{
  "num_hidden_layers": 24,
  "hidden_size": 64,
  "num_attention_heads": 2,
  "num_key_value_heads": 2,
  "head_dim": 32,
  "intermediate_size": 128,
  "vocab_size": 512,
  "hidden_act": "swiglu",
  "norm": "rmsnorm",
  "norm_place": "pre",
  "norm_eps": 1e-06,
  "positions": "rope",
  "rope_theta": 100000.0,
  "rope_fraction": 1.0,
  "qk_norm": false,
  "attn_scale": 0.177,
  "bias": "none",
  "tie_word_embeddings": true,
  "parallel_block": false,
  "extras": ["capped logits"],
  "init": "uniform",
  "init_std_qkv": 0.0534,
  "init_std_o": 0.0077,
  "init_std_up": 0.0534,
  "init_std_down": 0.00545,
  "optimizer": "soap_variant",
  "learning_rate": 0.00871,
  "lr_mult_qkv": 0.4,
  "lr_mult_up": 0.638,
  "beta1": 0.95,
  "beta2": 0.95,
  "lr_head": 0.0171,
  "max_grad_norm": 0.5,
  "warmup_steps": 200,
  "schedule": "wsd",
  "decay_fraction": 0.7,
  "decay_shape": "linear",
  "final_lr_fraction": 0.0,
  "batch_tokens": 32768,
  "max_seq_len": 384,
  "doc_mask": true,
  "train_tokens": 115800000,
  "max_steps": 3534,
  "dataset": "wikipedia_en"
}
Each number is 128 + 24 x the weight over the matrix's rms, rounded and kept within 0 to 255. Layers, rows and columns count from 0. Numbers have three digits each.

# layer 7 attention output, 64x64, rms 0.155, rows 51-63, columns 0-63
102085175097093100124161113165108144115130153124155144154145157137111141129145103124101119119121151114082086110178103125151130095172161130138105192145144110128095101140128127125141128088093113
183130147100108123100123100099088116164126118133159145129109108183157137106103144116131172117091136111182123116123169123112128140121084095127141114160110143138126124141148089138130101156172161
154130078113158140111097128093110133104140120150155078103090136141105154105126113098114153126146155109169122120139169139133121123118130109167101168148117149117078144102176088112147140106113105
115139153106106125186133113115150124065196138117104155148090141129147156139122120123171151120158178117098083123137186149149106171123099131103182117122157101148106156131132098120112156108156116
099110164104133122120129130120134129108149156107177126159115127171134130185121112116122093097099122081118116115135118083107098207157097187136173151169114130117151107110097128139098122097139134
118135130169117151146150143129145091095112163133165120120166133099129121128140128141118114128126106115074114176145119135137108110123152139125161134141139135158159113149141123111166142136104104
118150144090093125160116170144092113158149074097152130128102141116088132147142139132119112127105162139136142125157103116144091142122126119136177137141171076127126114098114115139115144187156129
106106170114125146129126124117114111154130135152136121174130137158107097125131126137134103127122109107150105118163131145109062123081081098184156129112166146097108137111110159150132106127135094
105123133156143128118133152096125169126138143129144107159136136126109129157136094103148102090127099095121158121105119166104136116131110128131186153110130122102145139135116130159112167116106104
134121128126097120139119140096107128072152137167169126151139134146150183154140108116208104168127115136133117115144176141130117142101112115166132159153148161137133149127177068126111157126125139
101060123162128146117122107115154135158142167152140134064093080126128161130140147084119127097134153118133118138109126123116109137148111149142102094089131124121142129147124139142099137137126138
119111129130143148164151147130147128133136163136160150117155143125149149105154100125137153134092121127103133140069142155092099145141130108139103136156140147133154148156087114125147076088125126
138135131135123162152136111161166130095149146155133140129076129135144057086136106134140139131143129110155146113152121142134085101121112091160134087119143117064105083130150132182178080142114072